From a checkpoint of a small transformer trained on Wikipedia: RMSNorm before each block.
Each number is 128 + 24 x the weight over its row's rms, rounded and kept within 0 to 255. Layers, rows and columns count from 0. Numbers have three digits each. The size before them is the row's rms in percent of the matrix's.

# down: layer 8 MLP down (transposed), 256x96, rms 0.26, rows 54-93, columns 48-95
# gate: layer 8 MLP gate, 256x96, rms 0.284, rows 55-94, columns 48-95
# up: layer 8 MLP up, 256x96, rms 0.267, rows 55-94, columns 48-95
down54 094:160140125094096173127130143121149107119117149118096128142117079091125143088070130109115138123125116104119140134087131155142158107112145140145128
gate55 107:151096126074124097125126143092104121124097145116096107163134103163136154142118106136114128115107139140109149142140172069097121148147167181144136
up55 097:153110149143106114146182133131140153143150117140135152116117148137145137167108123098122087089147174116155090152118120132159102137152136139160150
down55 100:121115123130135126139144139144180145121112131166155151128105158106162091103141113121116123131119128137100106196111107131137142154109101113125142
gate56 091:127126103144123112165103151083148135126138118148097174135120127159140149125157141095118094099098155126129181136107157110084115157139118153125123
up56 096:156132124124128137132098128195123101128102131134109055131145104106081129114147122134101160108115109147145147168118103135121116157115144144109110
down56 092:128109151124129164188160124127152113104134147111071158158114114137118157143126135116121184121164121111102101105112160154136157090119147107124098
gate57 097:146120157140130088144156128130148174135126108118143149150152138137121174106108125130109130096113123163119151137166100118138121122109098173068157
up57 100:154129138151125141114128134113098159074098106113165132176163087104140149112124129166145132142111147126084123167111076099134120167137107162117126
down57 094:143122121113145102160127121141128120144143136103118096095146149170161101156170116137113129106131118119120166104129112116161122099119134117146124
gate58 109:137101114153109096145136140129107116138177130187151131103125137090105121130145133110121136116111129138124096068161128107132154105125136104085078
up58 103:140095116106139163070152125113120155131116110185127139113131138125154108111109147130141129114172119111108145106161143164159186109140131093112158
down58 104:128137150135103125133155141107155143134126106089113106120171138167129111085111112171128109109095099063135142120185159162134127098117150120123120
gate59 107:124092126102141104143099145156089097142082141153102109153137110105173130155104150109122165138111152162096116096184138092134137166117148086126126
up59 102:133100173132102111142149137121136099115120138120097128127105141107090140112093087180125074085135122109103113115165133143143115104120124127137123
down59 102:127137098146121143157143164084132138063126131125154138155101152134119120099120154106144105136152128160165132140087099145126135120130100174137114
gate60 095:140143100119135131153064183150165142112146164096097166105144158111128103149129180088117119120078109157118137146114154130132128192132129084099120
up60 095:133092107113154158148123177157121116104127088141098102130126092073162139149084091123130144120143148117141120080160111158170115123142160137098148
down60 100:176145132110115113145137152141136136115120122075113122133130095165141154113132132143124164161144109100152164149111149105168131144105126113120083
gate61 097:112147116091167127130133153145108097138120177145135133113149168128134116109093123151116158150124134143165118132158111106132105087142164130116160
up61 100:153118122179083175151136121135104095084129153111108168110160132114140136149158126147110095159123134132106123128151093141116146112138105095100115
down61 092:138125108120078150131109123099117149157049109118103098119105207141081126114149106104143121113114093127097147136150135118139129100103112132145132
gate62 102:146186100133113131119126142160137102136143120125144106138088162123141175127123152109179080119165076092133168146111146116130155140159133094142132
up62 093:163146138137096107122125112124155096141111098166122129092076136122169133157104121146098168103120142120123157110099126114137106117112143113144086
down62 098:088130148145124099159151138114106149103133106152123139097154099117137117124109107149129181150082155168130117112071129144116142145148146093090126
gate63 105:192095086109133132142106119128150135145107131133127105144171090108174101153128133119168127146099120117124140152136118141101165148141134160160181
up63 100:149149139161133106115154119125142118095109102118142064140131124083122125133109090087146154139109103129103146140179114116096161093109118136082102
down63 102:128136107112071139162143194117129095152120163088086101173107139118132109116139115138130144122107146086105110116104116159107113152151099129157139
gate64 103:120167117139121105090127156122146124112143128124174202104154119119149107126149152129138124149108130174089151153149123109110123130112132147156120
up64 100:162135110093141123134138125138103109098117178118102081159148145126121154123064166114097118120117096100149106065122121139134167097124142123129148
down64 099:132127134145141109162113159152114119125121140097105113112094119117106166138105145117165138136128104168128112109092098139098172114148121157121085
gate65 097:133143153171138137119089138089123154113126135148144086111145176162107122132132150159102146164144132164097141108125110085133120176125138128128095
up65 092:111153153112106172129127112094153138111155152098166142126149150135086125127144172146168160141130113133120140116164121152165145138163105143139115
down65 095:093116149145132118127143175122123112160083123099108091073126144115115124095131135164111129158132117183172150113158113137138140145111140095164128
gate66 089:101148129138126135119138135106170163111135096161122149165142129100149112125162174083154106112146139127149121152117103123104126174118158122097092
up66 091:182107118109109156161105172112133134119134118153131086133135123150130120111140123185117124134137096162122130119132152143072159117115104108105114
down66 106:137123139187158137109138152129108115106159136192121124113076121101130112140101119107141165163129116136119080167106114133141180157132123130139102
gate67 099:125159086089148124136146147147125155140074123135129127125108137102115128129133112089131168149095127196105091134138132089136143107145140123122132
up67 103:159118093141167125163116168093060113087097136133159096148148119134088126107130109136120109150128131097116151107130136149129114075126106095115119
down67 097:109120137152173118167125138125134143079082112119106127136126103171151141149126161146133107173097112061113106125133093113137104129123125165115113
gate68 094:122119141119083094115101111147083125172115103156115149158115125100110165157092139121085119157082162129169108166128137119166119098163133106138089
up68 096:134127095107099119139092122080164177104167140155123174149127117191129130117122154139124140174106093132098150125113143149160124085138139120113122
down68 098:136104095106139097132130142137119125142136077099095133136141086150135135141168171165126113112138131124120132100105113128167100138132128102142074
gate69 101:167117137115135096149145132104171108136128137136166121079165140164125152124158135137165134137148170145127138123103122126093141166141159113159116
up69 093:129139107126134168128108108149109107103099104153111124136159157130159106122159104136144145147123099100129124144118128117110121134131132144119100
down69 106:152120147118154100176109102132112164123113110162130122100099165136172152144116107101166142183144137119155142135150120150144114120123099106110117
gate70 097:133125131139132162127098145089129093119112079150110148070114151100114132149118150120136108154156138111145164140095098105091080118130139120127109
up70 097:166110138155152169123137124132109137136117115104098166145169113108147152152136140083120116151142152131108149122114130152120127157141140113095156
down70 103:110130097137162160113134115119136141125131149106108163126129136187125205200127100121106156108110122133161153125125115099108086130125166123110168
gate71 093:133149114110124116099074171092104121131138118134153168127113163111119128174123127121158085130152160156093148114114120133162160111115117166128103
up71 099:122147121130180159125087149141113154158142109178135147128168106135110127143163117129127107096158148129130141097124087138146115132114148136129128
down71 094:091135139174106133161120119146148135115080121121170139101146120112131112132118099115126143131111145162110155096094125109113099120172122104131156
gate72 100:144133073142136128133104164116119141076108118133151137134118134136163166149159146169101142152110135110107127120145126091118171108104127142138148
up72 105:146101104146102139078198138141154161134114132132120157098146147132140149137127129122153127156126193102121155113117132156119113124082147121143128
down72 098:104118136095109143176126120109114142105127132151114133094154105106117163152071134106139151120140116124148127128095130153148149081122096114128160
gate73 093:178114113107067153094149116110163114144187098142135141136129172149148106130113105110117112102115169099139102177113117132182103160155105097148140
up73 102:133138110104121104072101130101167102120122130100075108111125066136126178085166126098096143142132121117098136140132133094131121141130128091109101
down73 098:126133160141093108162151162122105129112138116130096161145131138134108145156151114104122131165164105093090089110089076152125138138095146106122118
gate74 092:155112115125116122137134144120115149094137090174131077129122131109166129148084109095124150116158110124077135143125172079136169091118153119131124
up74 101:139109103110170107088118142094143156123122103160097122120179130162112135123068112177094115157144109108158102121131138123139055157127137169129107
down74 095:142108105100116119118162121150157127147124122158116139127104170131085156131075140114120129105156137128113090159148141135118127087133133107146133
gate75 103:135136191107137132138096126086130120096134111141174126173136117060140132149140120116112105133121140136150119144141153122083121161156126131150121
up75 099:109148136144133139138109170084137120126126108154066118171141125125128070105124092112110109133135114133184173106135133157107139146142100136103102
down75 100:106098139154106107148106147142130152153148086143148102149118133160125101066117106128156121142161173135163145144131133126126121146106088108097118
gate76 097:149129093117127147152160108143090189158115101093119120121184158119131145134128170117153126154096142175114124093147132138138136145143115150126124
up76 102:131156133102087130086118121118147143136137154108118152159088143107113129129085106136099135114092154108166137104139085122130108143159165159117156
down76 096:111143116100136128111171111122115162134133119119120113099131169106111103151118076122160163182123133129112155165141163099122097093118143127118135
gate77 097:129132102131156123107129160140161142126095142126122086155179126185158126102138124135182114142178106129119121069142135124124166142079132127136084
up77 092:092118181107144119173097149146079129122130148105120131152120139144133148101120122124123143178106123112156119119115128141078163119131162095102104
down77 101:171189099107134105131122135122161132128158098119127151182142087152113110156101155152137161109096132156115131108169188107118146134101127121123120
gate78 096:171146100086138168109131150080099111117092154132099116132132170125162139157104117145129120134143145096113112115143114117133104119138135097123115
up78 103:178106124149158126152130128127139142132126114102098090109120149139138167121125130122139091127116116141133138145126127118159152114123109131136120
down78 101:153119097131140110100110140142139096106145142143128156111121147123142109125108102130153136086161087114099135127162105126136122186126186119166097
gate79 093:138156117138126171128073115098124142094125075176124101127078138093077117136160149130178137130109139157115136127129132099147116137071098127135135
up79 097:088155094149125156132149131149128125113179125158114144184079126134149135108095147090129133117106098104146135127142149126122093103102128150119078
down79 098:156104171130104089141140170111144142131103094123085113122147118167147111085151126151106136101176130127116150142215102148140101143146125151115075
gate80 103:138130117126111130114104158066131108093130090137140125149123108090130120084130101157090137100129120087090140131158119153134145152172108113160107
up80 100:127127132136110175147124103091138173115141083120133179157136072107096098142143113131134175139136132099139137109147166147160123160093117110127142
down80 093:084122098140146176134110064150146111152146160083124101142106098122124082095117120128121126144104133143113179095092124126135088129133094091075137
gate81 097:121141074128146147117165116105116120113101154157138147147151106116071130127135162129123137101114113091111102092114146110162125168147149177118103
up81 102:149142111103123145143156126135112144105102107140096106152098167117133142153114144109125145143158135096127150117149141157111148100110122100141139
down81 097:104134094095123166127104099170103127157093132069140138116117114163129089140177123147106140101094147118103150114087112124156123152177117121157131
gate82 108:097111154116141119124130168130125182096103088132153148114163121113125125129145140086088142124136105145103112131148146147106131145096158133109101
up82 111:100109106109131093132174097086135069139115113119159140084141108163154159147114125122115111123114110126132092155168136135107104139122141131148112
down82 104:098132129158107114155109158134120111167179128150129157122140139145104144144122130109148138121094108139151153078134154163131127095122155140123117
gate83 097:150129091151152100113097100129136107111124093155111121124118128172083150113147099111120097116095151096126095131185071095132075132151128130095129
up83 095:120108156122143139096139136137115144187184145072104156153125129112135097075117154155098111143133119156150135139095123150134159113169132088117134
down83 100:117093143091123130155104089128134121145173144107104083144121136108115106097141137162129122112150108150131112153105137172140136159157173157116094
gate84 098:128125142154148112128091158146146130162114140128113088182139127117162110152117096110128126157114162125132104040148143130101159142142131155135133
up84 096:111107147149125144114116150079130117126151116150093122156179100132088167138139134105069151141138124120168111098160123119159154139116122109119138
down84 088:108097109119150154162157166130125133148150128112145154109130117133164163132110154115134082112096159124160131194143115139170109147141098141109124
gate85 088:106131104136103133133125145097156107160115102125111126142131140143101135138158167074114109100135089120158101125107134117157129141120133124148123
up85 100:169137117141111098122110109137136120129096159165138131118106150098125126134123111123115141149138120096117149136130128092123117145135189108162160
down85 105:154154137090106099124128166162087121131156129128097086126063160113133170117139143129136145142184110135128072138121083128117140129140131124140116
gate86 102:148085115091148106159127140099150139130141151171155128138091094113165125143125145147134108132103122105073146162128126095093082149121143122131108
up86 097:116150177151100088165127126128180138120147081111151099122133130140109109113164081163124153113143071136088135126127121102110132117150123080133124
down86 097:129113138117145115113150133156102170131149176131147162094099116105107131144153144124137180115136090091161131129195136156109124111139201128131120
gate87 097:179171132106132083112129141148119077103098099129135159158123120106153143097134127109132128145123140120121121170116121138139081140131148100082111
up87 102:117182129097156140116097134132125120094118162165101091096170115123108106103158058133125120159139149157123149149127118108105101120183131073121156
down87 096:142102169120122099135131148080170111123145123155129150141125099133162143107158137121140149145107144160156106156141104142151118122150099090143170
gate88 091:112109139125175161118092154133171110114130103143160139120138144166163114122132144070142124192143087128141104129131142106098174150127105133131103
up88 100:060141120144167138117109156101143168089104129093126122134108104140144146132148124119123155170151163103127129151129124135119081120113102078133078
down88 099:179150102074098127134135121092132101134128130119135108124138097117156123109147129122106116162125099109149076149174118118085147162134128149142070
gate89 106:134141125176177100076108134078139148090105133107147108151154147121153096116102128125100093115091172168114117166136111112121141176149159116114106
up89 107:126129142166121107110082144135145138095115121148126125158195081132106142142107116158139131188137126110110116148127113098120137123157115079168150
down89 112:085122149139146148137109147146124092106098142141117106147121146125112143149107096134130146168145146149092130115137089136140112124169168148153142
gate90 101:095146143104130125130118119122139094079168139158086129119172100082134144094112129114099123100124116123138184138169127142095177113109109125111122
up90 097:087107121174076136139128101154142119118084112127132107171152125143155110161114113096114129104122147131144159118148126132076128137122099134146143
down90 095:129126137115149114122122151127131154175190127163133155120101110101169129111098138133095142145180106126164122103188147124118099075129135110133134
gate91 103:100123109107125148125073122089158110104101153112140117124136147126165121145106145123151103127129129114082130122109148123132077161187144119161121
up91 097:125119109132100091136125099056112130146127098106163130120096120162072077091112152138142145149130099148144121146128154115124074122148121141146114
down91 110:142133139099156139131120143143059135111095143179122149145152119129149100148115140106144103113057130107118147139106125096103152132126089133143139
gate92 096:120124139113070138122161142088060143157094124131151140073139145154145160140130141155135148156097126132154121100157117124128140113152132142138174
up92 100:171147122141100099145108138139099125136133138141137097113092104124127051140129169128153094117133167167109122133094147153112105174157136179159123
down92 095:143129134116122138109116152116153144147176146121116121149145104084133127120140130095130122099111147112140146150127135124153117141095137115154155
gate93 098:112105169185155108162147151113112172136112127125104116090169139149098112146114114136099106149100153160135103130161142128180114139134157128153145
up93 096:178099152103129150154108119121150162140130126094168105138103130110143168179122123129165156134162110128103135140146136082135122117119160139107129
down93 103:140115112128099113135103134136110128114153159124148142111116141129136101098121120093129131120092105127124101102139129134165167133094140119129137
gate94 101:106134137110149122129115163116115118121103082148115143165123166181116106118117095157135108097127152072146124142125149140110116151130136144112163
up94 103:076110152135111123163151124091134142143098127117087146106093057123115151143118140099149162128169108153121163116129153128143126175114137151090108